{"n_layer": 12, "n_head": 4, "head_dim": 32, "vocab_size": 2048, "activation": "squared_relu", "init": "orth", "init_std_o": 0.0, "beta2": 0.98, "weight_decay": 0.015, "lr_head": 0.00687, "schedule": "wsd"}
Each number is 500 + 40 x the weight over its row's rms, rounded and kept within 0 to 999. Layers, rows and columns count from 0. Numbers have three digits each. The size before them is the row's rms in percent of the matrix's.

# layer 2 attention query, 128x128, rms 0.426, rows 118-127, columns 0-127
132:418528484503500536527483511571512406501533471463485539542458461526570467474450547553445511543526445455542517428501496477508511548525561447581441491432550506539502478475485527439562542482517559522473516513486437540526540525538466437479510441480490497574545535513516534563498553591484466456425496482460557500474518460489474530523449529484489459472550506453547494563527434527544534523526
124:521497506570439544541408500499461516491512466495528557514471527470485548486543511562523481514546478516524548583496531463520537513550512535560489476552462507496561520470548554461524553483555523491547485441425486432500518576508474507504455535501552481481574510503435487540441511561507526547484485453515406543546430468452484442490580464460482453463486502516576554542502475435458439456507
147:419493510553487541535504507549538483539549508505484474559505501505524490505546487579458434538580446515543489567470548498463542463554504522456449470550538391478493494513484454563552506532539546499456558472522445491472497423512524463442489445465454544479460522540539594491553535506493528493513494474447446444542520513505438543470522463495428444516514530460450565469517520484529593483492
155:556552515498449492544463492496553510544464470432505534497473515514548496423488419470483525444520479518503491524447431466586517536457581461439490501502552530561442539543491455517509530529549505534489506495546478502546442541509548484506506459573531530580471445566587477533514540531510403480524522481502453448551485525486493517517538547485488451471443523510485522482557565523449496557406
132:517530512577466538480493455455454459472533438488547596469479526535559528571542466514500474495472541502533511498463497535427588539511498561461422563542632513514477450580521445507528472529510455485508430497501484472550512424491483505455474488552509477406501491501503485502522476535473436530493460514485449512452533524518525547520446457466502471551469543546561515480465522517522499539579
139:472553553440538577472463464488553538526523544535418464497483554483416484521485518509458445497467522522506485600550504532496507474480533522477508533488575396542508464438397546553485554494543464502458447479489540483499574562471497469474482512494484505477473474466525488464446515536524511481526446510470581526516486447421475438492534510460514544546529536470468523481484504596474497582482
149:515509511537413532526489502505531527441484486482496473446571539549480470474509494500488467513444459456477555509441496516494547576490545540498515531497555516474512500479466503590538547525540485472515492429519482451531534499571421500454508501465478518424419545477444512519562469512441534427495543555455494527538558514539557502513477455530556512575418449577567505479465508536402476468490
135:518490527498536473462488504432463542485540573470570523553505497557495477518435602512523475458514471568485488462480509505408462562485526513512565508507525533487504521540502541431497471537499494500509530486530487485533551453512509451469479546493527517455601662519500477553495513492443499475459536519513545534536512479465441520554413450515453607491500501524540492453513512457468492486562
133:520463549526496487514454513467470518504504448516508470531578512497541440498463528457479561418553499561547586537536507478558587429515510463570517531535555507506528564563524462483513460530517500515488520453476485488572452517460526567546512450583468498492536447505537454544454511479504557487524444516488488535475493493554447409494478553495441477561464541492515518574556471509557449521569
119:562472499428504486496464528468484522502530495531477472534473532415491503558445483516447590476572450478543448482518486548522489480498414519461487532466590557420508550482513459472497490568511524534475460488411491584514498579493533443556450511442502556496497512564572490473491554568540445466507459470487442437461477477471499524510501482464484506493466501562534537529501443505502471584468
# layer 2 attention key, 128x128, rms 0.424, rows 118-127, columns 0-127
120:495479475490512460537489539523455465426484507472517426472507422574476488498464521448486509504473497546528418499523514523446417520487526486616483512559510573511498516479515565385515489480547567493471481446444502502525521519472494461587526435493478572567583473474519453544504529540510532545449494514480511502498430484446478435517545524418486433544503541483515496517515438476517489467508
149:435551469503563527488534518542536450569507433417482518529486572515548558434548440527499467472445502503456543514496474497453547527563563485518484546552511410515482492497520485452454517515566496491490505496492469563440528496451490522481566539476565524550478470559509557452543499493491439549550446491444472442486514482472473454545453529492439494541489504424567515459504454581494520502441
134:412471469565520527517550492450504495454497481547487510459509521526494509504457490514484485539476533538501514521474494552496544508545435493503448473526474453486534526391447483538521479463439538509399420445567514542482476509536477530459477451535414510450450542536511574473519543510496560403504516467454540540494469519491499573474493512496483451501413466468407508486434571521493573491492
149:515517452471512482441443499450495575535452479511466534412544456522521525461502543504521594530532502537493544496493449503524530509476454477439479544533495532437473541554479482434514500556547545545472563453434480470570410488543549521500479515564538585488500473516466514527520474467421468469549540480530491533555431480482504442557500525537467482501426466482518523578554514521485523474413
151:498538599554523519494524504499507477494528538425589568474523522474481458500463515451480515468554521489462479472443431431439548512481429483523518498522411521470505454551470581495461537563543486533537504557464551521500436474490602611492456525527453505448475470539426499497515452451451472535506478489525514481501544427513516506510533486486551530532468531496445487428542522526470462500512
153:518542532395500479518479436475541429480525486500510495491515496569434557553525476467465509468428596509469532554484421542523529515488556454457499516485562462521476493474459453512499523482509459468514522498427544397550517487477533461534477562466507518534495454473590451488470484472511518528496444513417526530588480568603501548488470514562465449537480485491514487473471513446531473517502
147:521518432497493530515482541475530489518507524494569489475538460467533552566450459448495423441479480451465515479452485482494457534503505464460417506436455446470494423509380469541576577542553530526472518480514517481507499486538452479479505512451505496481451507493521547419555466510444498472555531472524477467541581536494573487539490421479481487567476461533472461473480583499416466522515
138:513527530505455508497571476498453484472533560496527584520531519440524530553477504520580431484503464424506531469438536472418415618508533568493477496494526505505492484524497545475495472489517461560466482520489472518517479568486461428446506467472575505496486560505500495505528495456412529504472481497482496434547498600480498420490483574483402534485542474481523554530509530439519460509532
134:495471532615558484523471436534517524527543454517466493501531520434555500573523467574482517458530480447520537486520469488503569492548478524423480575447570478499513526526601503475487433497525591485516557473456507475537471466497526586442492546487531506431529511540507492518481437476475518507478409505536504491454513444449449482472460537448507537506473595499504499487467540445546474511514
138:510502508483559475479436453489454535492494517475528467564515434522470520523519449541494550492513488556532484563504477526443540486551438427389486507495549529617491481517520499482597464581499476543562500461447475451596487554454558512484461544475491499546496537520522459520458489528524537498482460541404487523499491498526405444486480509532476476489514493567526464515449443500495471466446
# layer 2 attention value, 128x128, rms 0.463, rows 96, columns 0-127
103:463494534430488488485491497524498472466434470457506435561477440513486466447577533520507524574521521493525486517587479459459436480461547535468568469481489472495499496442488498536539463462560439536494534491506531425398484517521457575543568461426501534507507512522492473539463476488459478537448514545498504513505517472493450487479603513493520478493559482555482469431579506488493467438384
# layer 2 attention output (transposed), 128x128, rms 0.411, rows 96, columns 0-127
099:508482501563523474520517484494484563451553495526552518499516540546507459525524507571529465506494571536455521520439438516433525486516451495511548502561509503530433494452561470518455415513468497416467572454534515484549528482497498516514482511555435461463455452560433543531505512503474624482534462556490439429529468544530514490496475469458483521548449515484514528590509519445441480526414